Each number is 128 + 32 x the weight over its row's rms, rounded and kept within 0 to 255. Layers, rows and columns count from 0. The size above them is the row's rms in percent of the matrix's.

# layer 13 MLP down (transposed), 1024x256, rms 0.0581, rows 844-896, columns 0-63
size [105 107  98 112  94 105  93  99 102  98 100 105  94  94  95  88  87  74 111  87 105 113 100  89  96  92  87 111 107 101  98  93  99  91  98 121  96  88 109  93  91  85 105  94  97  96 112 100 112  89 102  98  93]
[[ 92 150 198 111  99 104 129 206  95 126 140 118 103 162 142 127 110 150 109 112 147 153  55 106 118 170 124 113  86 187 141 148 141 145 111 129  73 105  61 140 170 170  93  98 137  74 161 145  99 118 142 163 110 102 135 108 106  83 122 100 152  75  76  61]
 [136  82  72 132 194 118 114 189 159 113  60 150 135 113 135 135 151  95  84  82  96 141 108  89  31 146 126 128  95  74 152 155 105 125 134 154 141 142  98 113 129 122  86 129 147 124 117 150 129 178 147 124 186 114 131  97  99 138 135 144 111 111 110 131]
 [121  95 100 139 115 148  87 114 139 159  95 116 206  92  40  98 139 114 163 172  98 111 164  74 101 138  93 145  87 117  96 119 179 221 139 157 121 166  97 106 130 171  99 122 107 109 109 172  98  80 171 155 168  57 120 121 125  99 105 124 139 127 122 100]
 [138 137 187 139 127 121 168 110 134 168  94 161 117  54 125  92 153 115 107 146 133 171 168 130  93  86 118 172 141 132 138  84 158  78 177 172  86 156 103  90 129  98 103 136 117 160 121 140 182 109 134 100  67  64  84 108 170 124 209 128 128 123 187  70]
 [121 112 210 171 182 108 125 149 147 128 118 116  79 140 146 101  78  69  80 145 163 102 116  41  79  82 110 185 107 124 168 176 216 149 171 152 188 134 130 122 103 102 189 123 119 110  63 113 138 152 160 148 153 104 108 113 127  97 128 135 100 132 135 146]
 [134 104 178 163 135 122 182 124 160 125 117 167 100 128 113 140 105  91 119  88  80 108 131  75  88 136  76 127 139 133 117 116  92 131 150 116 103  82 105 101 160 117 145 145 102 131 119  95 151  92  64 183 128 112 120 150 151 166 142 103 116 128 108 132]
 [ 68  86 197 207 159 142 135 130  88 111 155 147 119 113  96 110  85 156  86  79  92 104 100 131 172 128 122 122  98 108 140  97  78 139  77 129 132 118 156 165 117 132 127 162 119 150  84 121 193 100 130  85 143 198 141 134 103 120 117 105 149 136 121  78]
 [136 106 117 109 156 145 124 112  92 135 139 139 137  90 178  89 122 138 109 132 124 114 100 115  94  66 154  92 155 116  60 189 143 119 125 121 128 151 112 150 139 109 156 153 153 165 157  87 114 144 160 118 207 142 154 148 147  93 112 100 138 104  79  99]
 [108  95 148 142  77 110 136  75 103 100 107 180 152 135 112 129  95 104 143 118 134 109 141 174 115 141 131  92 184 102  95  56  94 153 176  81 120  93 138 114 175 142  91 118 139 108  91 109 111 172  91  76 145 115 177 136 166 144  78 108  75 163  76 118]
 [103 159 191 103 130 120 108  69 165 144 161 107 178  99 109 103 109 127 122 136 106 103 142 134 125 118 122 148  65 167 132 154 136 108 132 191 136 190 152 173 109 101  82 106 107 139 175 116 146 128 103 121 157  79 147  86 118 119 121 144 124 112  97 133]
 [109 124  86 121 117 110 127 110  69 181 105 182 101  86  87 183 173  61 164 162 131 158 148 155 110 174 111 177 141  88  98 103 197 193 128 126 145 131  97  91 141 134 131 108 132 133 137 153 122  65 140 129  95 108 153 106 181 149  79  96 125 109 145  94]
 [130 129 123 127 131  72 115 114 148 131 122 142  88 125 129 120  98 104 121 122 117 135 143 109 154 108 147 106 109 114 107 142 150 133  83 158 103 104 127 129 127 147  82 125 124 118 116 149 166 127 103 140 152  99 144 165 110 131 129  83 122 149 104 131]
 [123 161  99  62  98 124 137 150  99 132 147 107 144 147 154  92 112 185 107 157 162  98 158 137  69 129 170 133 137 156 155 129 178 107 140 120 105  78 115  84 152 110 186 137 147  95  82 126 165 114 148 155 152  93 127 143 185 203 183 117  85  79  87 134]
 [141 155 162 148 116 151 100 156 156 142 127 140 129 166 105 177  82  80 140 154  89  75 125 133 141 122 183 108 105 131 135 109  85  54  93  57 160 115 148 159 104 108 138 146 115 179  66 100 126 125  57 123 186 128 121  85  98  97 146 110 103 111 182 133]
 [125  84 168 113 175 105 121  90 107 126  96 100  79 111 160  89 176 128 186 108  73  72 119  35 205 100  96 174 156 157 150 133 180  96 141 155 125 123 143 157 118  90 120 162 168 117 134 128  80 110 178 130 108  89 108  62 181  94  98  85 142 144 175 132]
 [ 98  90 147 113 128 159 170 122 124 130 153 111 109  44 138 145 127 104  99 165  93 137 147  93 138 110  80 165 144  98  99  82 116 133 108  76 171 102 138 116 112 101 106 163 121 124 127 124 204  95 122 148 144 125 100  73 112 145 130  61  99 140  87 190]
 [124  77 165 129 121 138 138 131 127 104 189 105 162 151  33 103 141  74  81 120 142  77 117 178 119 178  90  88 127 138 142 136 150  93 143  81  95 125 138 158 159 184  58 146 119 187 127 161 186  75 147 135 138 119 152  98 166 179 133 123 120 152 182 175]
 [186 143 126 146 212  91 114 155 142 134 109 145 107 106 107 106 163 113 103 115 180 136 140 116 195 175 191 117 142  58 136 159 133 144 132 164  71 122 174  92 205 163 112 196 111  94 140 140 113 152 121 107 117  46 123 132 109 147 133 104  95 143 145 139]
 [150 113  79 151 105 111 118 118  85 119 176 160 105 103 129 149 161 155 140 105  92 153  63  83 112 135 166 168  92 120 130 145 172 161 155 108  99 183 190 161 140 117  89 101 121  80 111  82 133 168  92 142  97 122  98 119 129 138 136 119 167 108 193 168]
 [ 42 130  70 158 119 149 119  75 130 127 109 137 113 109 171 150 131  78 126 166 151 105 118 102  91  98  87 141 131 137 156 116 127 137 125 174  77 164 172 118 142 142 151 148 106 150 112 148  91 130 103 179 160 181 151 168 115 146  99 141 127 184  98 140]
 [152 182 101 147 124  97 140 128 151 154 120 129 142 126 100 158 167 154 106 131 125 154 152 187 148 172 135 158  63  99 155 105  99 132 131 136 128 135 107 153 143 129  93 172 130 149 125  98 217 137 116 154 160 174 128 100  90 117 197  67 112 124 115 132]
 [141 205 121 133 102 123  71 175  78 128  85  60 155 114  94 125  89 152 148  94 174 152 102 131 139 146 125 146 127 173 144 145  60  89 130 172 119  90  99 151 167 111 133 175 116 105 142 134 127 126 141 141 119 118 111 130 148  82 196 154 153  78 137 104]
 [103 126 145 117 138 152 183  80 116  75 104 105  88 100 136 166 158  53 169 153  96 159 122 102 202 132 176 125  89 117 150  96 135 109 131 123 123 113 122  97 168 141 104 169 190 181  64 114 128 137 140 136  77 108 128  88  76 145 114 104  82 116 177 215]
 [119 115 145 121 114 104 122 131 157  96 112 100 135 140  99 101 186 125 108 157 126  85 130  91 255 122 100 181 121 141 119  36 129 175 117 145 153 122 163 162  30 153 140 124 111 133 130 177  96 143 120 155 137 179  98 113 130  83 176 113 116 140 176 123]
 [ 98  85 122 157 116 198 149  81  90 141  88  75 138 180 159 128 132 113 148 137 157 196 100  96 143 126 153  76  68 120 151 132 164 109 195 109 111 121 183 147 161 125 146 116 104 122 114 135 171  82 161  69  58 114 165 179  87 111  87  84 141 122 149 129]
 [153 164 169 163 162 157 117  70 146 195 149  79 120 111 104  53 125  90  61 117 147 126 106 131 107 172 158  60 190 128 124 134 115 180 133 167  83 126  81 119  96 105  57 181 114 189 126 103 155 171 146 159 181 176  79 125 127 127  96 112 127 150 110  81]
 [112 124  78 172  86  97 113 127 187  99 130 115  97  96 154 210 177 181 159 128  96 184 149 113 191 146  88  77 129 128  82  58 189  90 157 159 136 118  87  78 115 165 164 167 194 126 117 100 129  55 152 111 149  53 123 148 149 134 139 130 196 160  85 123]
 [169  98 144 147 159 129 108 108 120 110 160 181 100 129 124 159 109 218 132 223 127 119  99 166 150 165 111 106 144 136 158 125 103 115  72 117  94 151 136 129 108 125 139 121 168 117 107  80 164 116 130 148 129 130 145 124 147 148  50 157 110 162 142 144]
 [178  84 146 189  95 150  94 142 134 108 150 145 221 159 124 129 152 130  90 160 141  34 118  98  52 191  91 145 140 136 128 128 107 132 173 102  98 136 129 100  78  99 119 128 119 116  99 154 165  97 118 150 144 154 124 110 149  95 110 122 155 144 163 167]
 [ 77 112 156  98 188 149  75 180 128  96 123 139 152  96 145 114 138 138 154 103 146 107 145 123 115 151 138 112 107 160 156 100 131  87 117 120 147 146 178 180 134 127 185 148  94 130  56 181 147 125 133 135 194 119  90 143  96 139 141 149 192 112 125 114]
 [129 185  82 161 135 173 109 156 164 168 157 182  90 101 179 136 107 147 231 140 121 125 129 126 255  87 129 161  95 119 148  96 130 107 114 137 153 138 137 149 121 123 146 151 138 149 193 179 152 158  79 165  82 159 139 123 132 123 138 142 108  97 129 153]
 [137 135  88  89 106 219 123 127  65  70 114 133 144 122 147 168 119 111 139 152 151  87 124 108 147 112  92  95 129  55 139 100 107 170 117 157 144  87 108 109 175 145 204 157 127 124 103 113 131 142  46 141 174 111 185  86 108  65 105  93 118 101 101  86]
 [143 158 124 129 164 110 131 128 114 183  86  99 179 112 125 119 107 185  86  98  89 141 139 164 179  98 142 162 103 177 128 129 126 133 137 150  65 117 137  60 178  37  88 124 135 146 170 127 122  86  85 116  74 126 199 133 127  20 134 104 123  88 124 166]
 [132 143 131 133 173 136  36 137  98 147 161 103 156 126 109 125 181  96  90 147 159 103 120 157  99 132 178 125 120 109 168  69  94 119 168 158 174 157 146 163 156 103  66 156 156  99  45  47 189 115  84 115 150 128 103 138  98 140 102  78 169 141 106 105]
 [102 127  71 158 126  92 105 142 123  90 135 227 131 125 178  66 109 176 182 142 128 109 184 112 158  84 138 138 160 138 168 132 172 171 163 105 143 193 139 130 136 124 108  74 128  84 130  72 114 109  87 109 104 182  99 109  69 118  90 135 219 120  87 103]
 [107  98 113 140  83 143 172 143 112 162 144 166 104 158  88 138 129  96  53 178  83  79 159  94 115  98  74 122 129 131 106 159 200 167 168  91 115 114  90 151  83 148 120 151 104  91  91 173  91 139 159 180 138 100 116 125  66 161 142 114 111 138 148 126]
 [135 165 144 119 149 143 172 102 132 139 153 128  94 138  89  94 182 132 112 198 101 154 127  88  39 151 176 144 163 161 137 110  84 128 110 113 152 124 138 134 121  99 155 186  85  82 173 193 110  76 168 204 156 144 150 104 155 106 133 167 175 132 142 114]
 [175 131 112 114 189 154 110 121 115  35 134 108 132 150 108  91 124 148  84 145  75 107 161 146  73 126 137 133 105 118  70 148 104 151 154 115  46  78  79 123 184 126 159 143 107 156 189  96 130 139 105 103 179 158 118 132 118 107 106  65 133  90  95  51]
 [108 162  36 124 143  97 153 198  71 109 100  70 120 121  97 152 114 106 163 111 153  97 113 113  88 130 121 146 127 132 146 116 162  99 148 152 138 167  43 156 152 113 135 118 166  99 143 142 102 125 114  97  99 115 143 105 139  74 124 129 100 104 124 150]
 [150 163  68  90 149 103 119 105 102 130 104  72 123  78 123 149 119 130 135 116 111 131 113 161 125 160  72 169 101 145 125  86 130 108 178 138  76 170 181 143 143 108 107  55 107  69 152 130  86 136 130 199 136  88 119 123 163 128  99 103 181  97  97 127]
 [168  90  99 133 138 189 167  66 128 140 158 125 100  98 122 118 142 110 144 131  98 100 153 146  87 140 129 152  42  74 125 151 136 235 101 157 133 128 116 122 146  87 107 108 123 186  68 141 174 104 134 217  72 137 140 108 105 159  84 157 133 118 113  94]
 [125 140 200 156 163 232 183 142 129 105 136 143 133 126 149  95 150 118 179 134 108 152 125 136  74 112 137 165 120 112 101 136 126 106 160 110 120  97 168 150 195  91 141 139 103 137  98 167  91 186 174 160 163 133 185 125  97 157 116 161 142 156  61 151]
 [147 107 139 143  47  90 118 126  62 142 139  76 114 135  91 124 124 149 114 123 138 164 124 184 169 145 105 159 107 136 119 108 152 129 116 126 111 181 115 129 106 168 136 137 120 141 124 110 176 142 114  91 112 173 112 124 135 125  98  81 104 154 104  83]
 [106  87  64 163 144 141 132 142 174 128 130 173  95 130 138 154 159 124 184  49 171 147 131 135 183 135 119  89  89 126 128 106 119 121 186 168 102 132 137 155  68 162 104 107 143  83 146 149  98 152  99 156 165 130 152 193 122 166 140  92 126 178 162  59]
 [132  79 108 182 134 119 174  73 189 116 128 195  64  99  97  86 180 176 126 100 150 210 145  94 102 138 190 146 165 116 108 116 110 158 113 156 170 179 140 126 119  87 108 127  95 120 150 164 119  70 103 105 142 107 134 112 149  95 115 171  93 137 121 122]
 [126 122 113 130 158 120  88  94  99 122 130  68 145 160 166 104 124 169  43 154 132 127 163 126   8 169  96  93 124 146  92  90  82 161 119 137 121 116 111 149 162 119 146 114 112  97 129 156  68  64  97 182 197 113 110 141 147 102 153  74  74 149  31 149]
 [146 151 112 138 114  88 144 117 156  91 160 154 138 122  79 127  89 106 122 126  89 115 151 131  65 110 148 127 198 171 159 163  77  91  76 162 117 132  83 100 138 118  83 130  94  69 139 119 183 145 100 117 137 105 106 147 169 127 197 154 149  37 184 176]
 [116  97 155 156 132 111 166 146 170 142 125  78 132 132 120 124 171 156 128 115 131 107 172  89 200 109  97  94  99 128  92 181 150 136  90 140 101 144 152 165 101 138 156 114 130 117  74 192 122 122  86  71 103 113 153 152 122 151 125 179 153 107  94 154]
 [129 130 109 114 119 113 151  87 145 130 191 124 156 136 159 111 187 211 115 116 151 172 142 110  96  98 144 155  91 123 110 146 138 163  96 174 158 131 134 191  80  94  50 125  91  94 131 177 149 163 128 117 155 135 155 171 131 101 124 124  50  80 130 138]
 [157 180 134 170 109 168 148  89 137 152 158  91 185  99 134 115 107 144 155 123 169 107 105 143 255  88  84 138 119  87 114 120 155 107 174  86 142 151 137 119 122 122 131  91 123 171 160 150 168 141 128 123 175 147 137 106 187 102 156  58  78  55  55 140]
 [128  97 194  81 112 135 119  79 135 157 118  99  87 149 181 126 145 178  79 160 122 150 118 115  78 176 100 132 154 132 159 128 146 119 101 192 122 119  37  62 133 172 161 151 163 143 138 176 108 130 157 213 164 126 109 140 182 115 133  47  63 124 187  94]
 [118 167 123 112  59  88 130 150 135 155 129 110 133 199  89 121  94 142 156 138 156 109 148 174 150 105 114  92 119 152 130  82 122 120 140  54 102 157  88 141 114 121 122 131 182 124 188 192 177 186 106 130 112 112 126 123 128 140 142 119 167 125 164 103]
 [153  92 109  93 129  75 163  86 119  84 101  70 162 138 136 130 155  98 125 147 143  93 132 125 182 132 148 148 111 123 132 126 201 102 149  64  96 127 128 144 187 110 168 104 157 143 207 120 208  85  95 117 160 145  88 115 116 127  95 108 157 140  76  97]]
# layer 13 MLP up, 1024x256, rms 0.066, rows 845-896, columns 0-63
size [106  98 109  97 102  98 101 102  97 100 101  97  97  98  95  93  86 108  92 105 105  97  94  96  98  94 108 104 102 103  96  99  96 100 108  97  93 105  95  97  91 105 100  99  95 106 100 106  95 100  98  95]
[[ 86 145 151  76 171 133 119  97 183 140 111 120 119  36 126 117 156 179 101  94  60 111 140 115 100  69 123  99 116 118 128 161 154 122 152 147 129 144 119 132 167 181  96 119 147 133 120  96 124 174  89 170 121 113 136 167 107 153  58 171  60 138 176  86]
 [132 120 127  97 103 112 165  87 146 100 153 142 158 172 138  94  95 165  79 103 164 107 144  95 131 119 110 165 110 151 118  77  81 125 216 145 118 147  59 111 108 157 103  43  99 141 122  87 148 117  97  97 100 117 125  87 139 166 149 149  99 123 150 116]
 [129 137 156  60 112 227 160 146 116  72  67 126  99 125 130 106 126  96  87 126 103 146 139 116  88  83  86 123 140 167 104 192 142 134 149 175  93 117 103 139 123 127  95 145 110  97 126  72 146 171 111 137 108 143 122 115 124  96 138 161 132 134 125 133]
 [123 109 134 157  86 118  88 134 113 155 135 108 184 118 150 120  77 158 140 137 161  44 131  96 145 119 173 121 161 187 129 179  71 145 200 165 103 123 106 100 116 140 152  85 149  77 165  97 142 126 143 152 112 106  85 140 136 176 139 116 101  80 134 119]
 [ 53 150 180 129 131 183 123  90 114 136 109  72 116 139 224  88 117 104 112  61 113  65 148 151 145 189  99 148 166  92 128 131 125 130 203 117 134  80 129 119  90 165 131 198 151 149 185  88 107 179 105 145  87 139 126 138 139  99 115 128  94 123 122 165]
 [ 98 118 159 132 144  72  90 155 101  52 159 150  97 112  99 128 125 139 131 152  50 186 147 125  96  52  63 141 121  75 108 115  57 174 174 124 103 150 104 133 151 120 118 157 107 108 164  67 115  99 120 129 141 119 102 105  94 141 167 217 134 152 172 101]
 [125 152 136 108  98  98 167 135 131 118 127 120  54 169 162 102  63 153 120  93 145 108 157 126 105 145  65  90 140 142 145 101 159 132 127 134 162 165 107 106  55 161  98  97 140 107 145  93 110 136  91 110 182 153 122 121 134 154 127 164 123 109 139 103]
 [125 124 148 102  60 107 121  92 176 132 147  84 153 125 123 145 171 212  93 154 119 158 136 100 100  63  62 140 140  89 143 165 185 116 191 106 102 136 155  75 155 126 105 157 100 134 134 128 135  96 171 125  46 127 185  87 153 119 108 173 145 107 117  78]
 [133 164 151 115  64  99 116 107 117 141 112 109 134  65 105 107  81 140  98 114 135  99 121  97  89  89 136 120 159 140 111 170 117 142 102 136 113 131 133 123 100 116 184 122 174 143 187 144 106 151 104 102  93 134 155 111  86 193 123 166 123 103 181  86]
 [ 91 109 106  66  93 161 119 117 157 119 177 154 118 106 138 119 134 125 107 136 192 127 159 115  95 112  98 128 120 151 121 111 118  60 143 133 159 143 119 123  76 195 108 132 113 146 103  70 127 137 186 104 107  67 132 103 111 130 132  87 137 105 151  96]
 [201 133 162  89  81 140  53 140 167  98 104  94 167 120 102  88 206  67  75 160 160 144 204 120 132 174 180 130 110 154  80 193 100 142  98 201 164 125 159 138 186  96 108  95 163 146  87  80  84 114 141 127 140 111 114 110 122 132 125 132  92  97 130 131]
 [126 112 119 117  97  74 174 106 120 139 146 127 104 126 205  92 145 128  99 134  61 174 112 132 136 148 163 123 155  84 152 104 151  88 120 140 114 159  87 136 114 113  94 136  61 117 171 128  91 177 148 132 135 131 160 146 139  67  94 122 152 124 150 112]
 [116 124 143 128 165 137 178 108 180  68 125 127  88 134 115  50 130 152 100 136 137 118 138 123  92  86 127  95 126  96 149  86 146 205 121 125 145 196 139 107 128 155  64 155  83  47  89 101 180  93 136 131 167 112 177 105 122  84 197 193  96  85 137 106]
 [152 139 157 131 151  83 156 118 142 118 112 105 184 113 141  97  87 174  83 176 145  84 150 143 109 203  85 123  92 138  94  73  96 166 148 131 125  81 102  95 102 128 114 114 114 116 162 144 143  93  95 141  79 155 156 138 131 122  96  87 100 159 116 154]
 [ 95 143 109 126 119  94 125 117 172 156 109 112 158 134 105 120 132 146  99 140 121 110  77 149 128 111 105 171  82 144 121  86 138 132 159 112 152  98 109 146 123 102  90 154 104 112  86 102 151 126  87  93 128  61 150  60  95  85 139 117  58 159 185 145]
 [164 146 141  71 110 153 151 216 130 165 114 119 165  44  91 142 129 233  84 165 106  79 185 138 138  93 165 153 109  79 101 124 165 183 100 125 138 140  93 108 159  98 185 102 158 140 136 117  84 182  92 191 107 176 173 102  81  90 162 150 132 134 104 155]
 [160 154 158  97  86 125 117 173 120 104 139 110 169 143 117 130 191 132 116 177  35  93 128 126 116 135 100 110 153 174 112 151 149 147 168 101 151  98  72 117 132 120 149 143 125 107 135 155 148 136 166 149  94 108 123 155 185 113 165  72  87 113 163  86]
 [120 147 162 127 121 161  88  85 142 173  54  82 195 177  73 114 176 114 118 106 104  81 142 175 113  77  76 121 127  97  97 118 147 104 153 134 123 135  80  70 143 106 157 142 100  86 150  49 102 145  91 148  79 177 167  27 100 157 165 158 140 153 137 144]
 [ 88 113 122  82 119 134 130  93 141 162 186 108 140 155 146 123  89 170  98 158  92 155 109  73 115 115 175 143 123  75 129 125 122 141 102 117 187 145 126 145 101  74  68  78  98 166 117 102 104 171 146 128 127 157 118 125 164 146 156 193 100 126 116 119]
 [123 116 174 114  94 116  42 117 144  93 206 127 166  85 140 142  64 131  98  99  88 185 147  79 117 134 139 125 140 113 114 106 129 104 187 151  62 179  87 123  94  86  80 146 142  82 135  76 123 170 133 136 129 174 127  82 134 173 130 115 109 159 162 153]
 [102 198 137  65 150 152 132 130 154 113  72 138  91 114 113 111 134  62  77 147 125 125 103 169  89 121  92 111 160 174 111 167 130 167 171 105 149 154 117 146 125  93 183 144 148  74 111 104  99 125  74  90  86 150  73 113 153 158 139 130 164 145 130 107]
 [115 105 148  97 119 155 155 136 115 122 115 116 142 126 124  74 184 103 108 158 117 133 139 107  96 116 121 108 113 175 102 114 122 177 124 116 137 136 105 148  76 142 122  98  93 137 140 135 162 180 111 113 121 140  93  78  65 121 137  82 144 140 128  96]
 [158 149 174 106 141 134  82 143 178 145 128  84 110  96 109 140 133 176  84 172 188  83 118 138 130 123 104 139  99 143  55 154  94 147 128 189 109 121  81  67 151  93 134  97 119 110 147 121 102 172 131 131 137  93 141 151 114 150 165 104  63  93 136 125]
 [119 164 173 131 121 148 156 115  94 157  91 134 172  82 140 116 163  72  95 112 124 127  95 155  90  76 100 140 126 130  81 163 196  90 130 153 106 141 107 132 132 127 144 111  99  97 165 153 133 153 125 130 106 116 171 146 129 117 137  71 172 108 109 110]
 [138 127 140 129 134 132 132 181 203 148 123 131 158  92 152 149 152 192 118 141  92 106 146 151 112  68 130 166 153 105 128  59 142  87 142 150 116 107 139  86 150  98  70 119 120 187 142 101 136 107 172 132 109 118  98  61 112 152  90 183  94 142 168 138]
 [158 108  97 100  98  99 131 157 143 149  96 142 125  85 115  57 103 142 134 148 140  40 138  92 124 160 115 150 100 114 140 115 125 148 171 130 158 189 124 157  46 111 137 118 110 168  82  81 165 103 116 146 106  97 186 123 157 122 150 123  54 145 137 167]
 [179 208 184 121 125  77 110 182 153 129 117 117  99 156 133 102  94  82 133 115 213  83 140 130 113 129 136  99 121 137 170 149 137 179  80 119 169 102  93 152 105 189  51  84 117  87  77 138 109  97 167 150 129  65 125 117 121  91 111 122 155 164 123  97]
 [127 175 174 116 125 148 106 120 168 120 166 111 112  74 172 112 153 110 107 139 148 108 135 123  95  50  96  80 150 177  69 122 117 144 127 154 136 139 161  99 134 119 145 147 130 127  88  75 127 150  99 167 178 136 126 154 108 182 135 123 120 130  82 193]
 [100 125 150  98 167 151 154 185 131 165  80 118 170 128 102 109  94 152  86  80 127 132 135 109 148  72  98 142 158 122 118 166 162 179 133 104 150  66 175 127 129 118 202  43 173  96  94 109 149 152  90  76 115 151 174 137 138 116 171 191  93  99 139  79]
 [130 167 125 136 119 134  94  77 127  76 117  74 131 130 122 128 125 124 123 130 131 133 154 107 107 109 134  94 137 191  58 209  96 154 156 167  91 176  99  56 135 139 112 135 133  83  97 124  84 146 127 144  75 111 173 106  96 169 166 160 103 138 194  73]
 [146 109 161 133 180  96 170 176 153 180  77  89 162  79 158 120 116 169 127 147  95  72 162 173  91 185 129  70 135  88 109 139 117  82 152 168 150 111  39 143 119 124 101  98 124 120 105 128 109 123 189 171 108 113 123 113 160 135 104  49 114 125 151 131]
 [153 170 145  90 107  94  91 138 192 142 112 136 135 104 135  94 125 112 106  97 127  99 163 104 112 141 154 125 124 122 193  81 163 127  85 143 127 151 130 180 169 146  80  87 110 121 149  81 209 101 174 113 166 141 103 141 178 125 130 119 144 127 192 129]
 [144 175 155  98 133 131 137 126 171  88  77 137  76 146 169 130 200 110 112 116 119 102 124 117 127 130 171  87  69 108 104 138 143 200  73 145 151 136 177 106  71 173  97 116  37 192  86 114  46  45 114 130 123 151 173 122 167 167 118 201  96 143 116 133]
 [147 156 109 100 145 131 147 134 164 101 112 159 141 150 126 101 110  82 124 116 113  98  75 130 108 130 115 171 157 133 144 127 149 183 136 134 161 151 133  99 184 168 179 153  82  78 154  57 123  74 170 111  96 101 128 126 155 177 139 206 103 134 155  94]
 [112 156 170  65 144 187 117 153 134 138 136 144 111  57 125  99 181 155  91 165 143 109  94  82 139 129 114  90 138  83 137 133 140 152 136 155 178  59 152 155 111 132 115 129 117 168  95  64 157 166 150 139 153 171 159  78 107  75 144 137  85 142 134 126]
 [129 124 174  92 146  95 138 157 113 167 101  87  78 137  95 110 123 108 142 123 121  92  75 105 122 137 143 165  93 139 187 168 133 122 213 145  94 127  81 162 109 135  81 128 124  96 155  36 138 125 143 128 107 109 150 119 166 143  98 159 126 109 178 105]
 [156 111 127 139  95 153  86 157 146 145 129 116 194  85 123  77  82  79  81  89 152  57 123 123 129 128  78 155 103 132  96  62 131  75 136 123  74 155 132  68  97 169 163 136 105  89 124 131 152  93 170 131 100 171 134 122  63 156  89 161  90 105 163 130]
 [106 142 133  98 129 124  78 157 255 122 145 115 160 146 117 105 159  67 100 125 158 147 142  95 102  71 138 113 142 186 106 142 152  98 132 117 163 128 120  85  70 109 167  84 186 124 130  69 179 103 106 146 147 150 147 162  71 114  83 110 147 124 133 131]
 [152 150 132  91  69  92 141 159 154 157 114 111 115 121 105 127 129 148  93 131 126 136 215 145  92 149  77 116 107 162 155 170  91 166 155 138 154 117 105 113  96 147  90  77  65 177 142 123 127 141 220  89 138  97  73 107 147 111 106  89 119 132  99 108]
 [151 160 163 125 120 181 122 128 143 133 129 134 192 140 223 104 109 186 118 101 145  95 189 121 116 178 103 156 129 150  45 121 102 136 104  79 128 138 152 134 101 153  73  86  66 126 127 130 128  77 113 135 114 154  73 131 173 106 104  94 131 155 177 140]
 [ 97  87 131 120 112 161  83 117 138 104 137  56 108 100 124 144  86 164 151 153 157 116 129 143 104 129  46  59 122 141 132 163 175 155 188 150 130 154 102 119  78 162 114 134 181 132 174 130 155  96 148  96 148  76 124  88 120 123 131  95 117 156 163 138]
 [173 165 147 111 114  89 147 152 152  76 100  87  88 152 170  95 170 121 116 109 143 135 121 105 118 186 108 148 120 134 109 114  98 103 129 131 177 154 110 138 146 205  93 105  69 153 143 112 161 130 138 144  47 203 170 120 167 111 157  84 132 144 115  85]
 [173 136 169 107 114  85 130 136 114  73 146 144 177 112 194  88 170 139 129 111 121  71 174 153 101 109 139 121  99 112 105  92  64 131  98 123  90 144 106 133  92 167 139 101 105 119 120 138 119 187 103  69 127 147 155 116 128 134  71 139 126 199 175 122]
 [115 167 129 118 138  75 174 160 143 145  69 140 166 164 143  70  89 177 129  91  62 103 143 112 129 134 150 106 136 137  88 120  78  93 156 129 149 144  99 148 132  91 116  59  81 100 126 112 141 129 155  66  91 146 144 139 186 210 128 187 135 101 170 165]
 [126 108 119 113 136 161 129 168 182 104 120 113 125 153 118 111 151 101  96  99  74 110 136 123 124 136 164 162  93 130 123 147 147 120 134 137 136  72  31 169  99 187 143 116 119 125 100 135 126  83 212 156 156 116 135 120 110 161 140 132 149 100 140 103]
 [134 139 156 129 115  84 110 143 147 164 181  90 116  81 167  91 134 110 124  75 136 165 143 148 102 114 125  77 172  66 140 108 113 138 174 134 121 129  60 117 138 170  91 106 100 105 216  69 118 104 148 108 107  90 162 118 131 156 134 154 141 140 171  84]
 [132 133 146  69 131 122 161 188 130 162  95  57 116 105 178  91 130 157 127 100  87 115 162 134 101  87 141 109 158 134 160 167 124 134 108 115 173  82  68 124 211 170 122 132 178 170 127  83 114 101 184 168 122 131 184  69 122 152 145 110 100 155  82 106]
 [221 117 136 111 130 151 107 181 147 186 124 185  92  74 111  84 170 176 118 141  38  99 140 103 117 160 126  74 247  73 140 138 149  99 168 136 122 156 128 168 136 124 170 134 168  86 172  77 151 102 142 143 135 104 153 159 128 111 135 119  95 113 113 136]
 [124 158 128 144 103  82 180 124 112 157 157 163  58  12 159 117 135 109  92  97 104 127 104 176 125  67 115 111 127 148 118 100  62 171 134 139 190 195  66 149 121 165 148 128 155 134 112 128 189 140  92 156 109 133 125 167 128 151 137 166 129 141  89 119]
 [137 147 168 124 133 123 111 195 124 148 139 103 169 125  59 158  55 116 140 115 107 105  91 113  82 133  69 111 146  64 107 175 147 133 151  94  43 126 115 155 170 137  85 126  49  87 180  34 128 145 124 131 148 119 165 187 129 146 107  89 104 120 192  73]
 [139 141 162 139 147 115 114 120 144 157 129 143 123 141 171 113 146 160 129 157  99 135 106 143 108 162  98  49 125  63 187 142  95 142 152 171 156  83 133  82  97 133 111 115 110 137 158 141 145 152 176 177 111 129 190 185 100  74 101 199 155 148 173 110]
 [ 85 192 134 101  86 100 118 188 127  97 160 153 144 121 129 132  98 205  91 133 103 137  92 112  82  80 130 153  99 143  98 124  90 106 120  88 103  79 117 125  48 153 114  99 142 110 182 114 107 122 186 130 122 147 245  83 127 158  92 154 111 134 129 134]]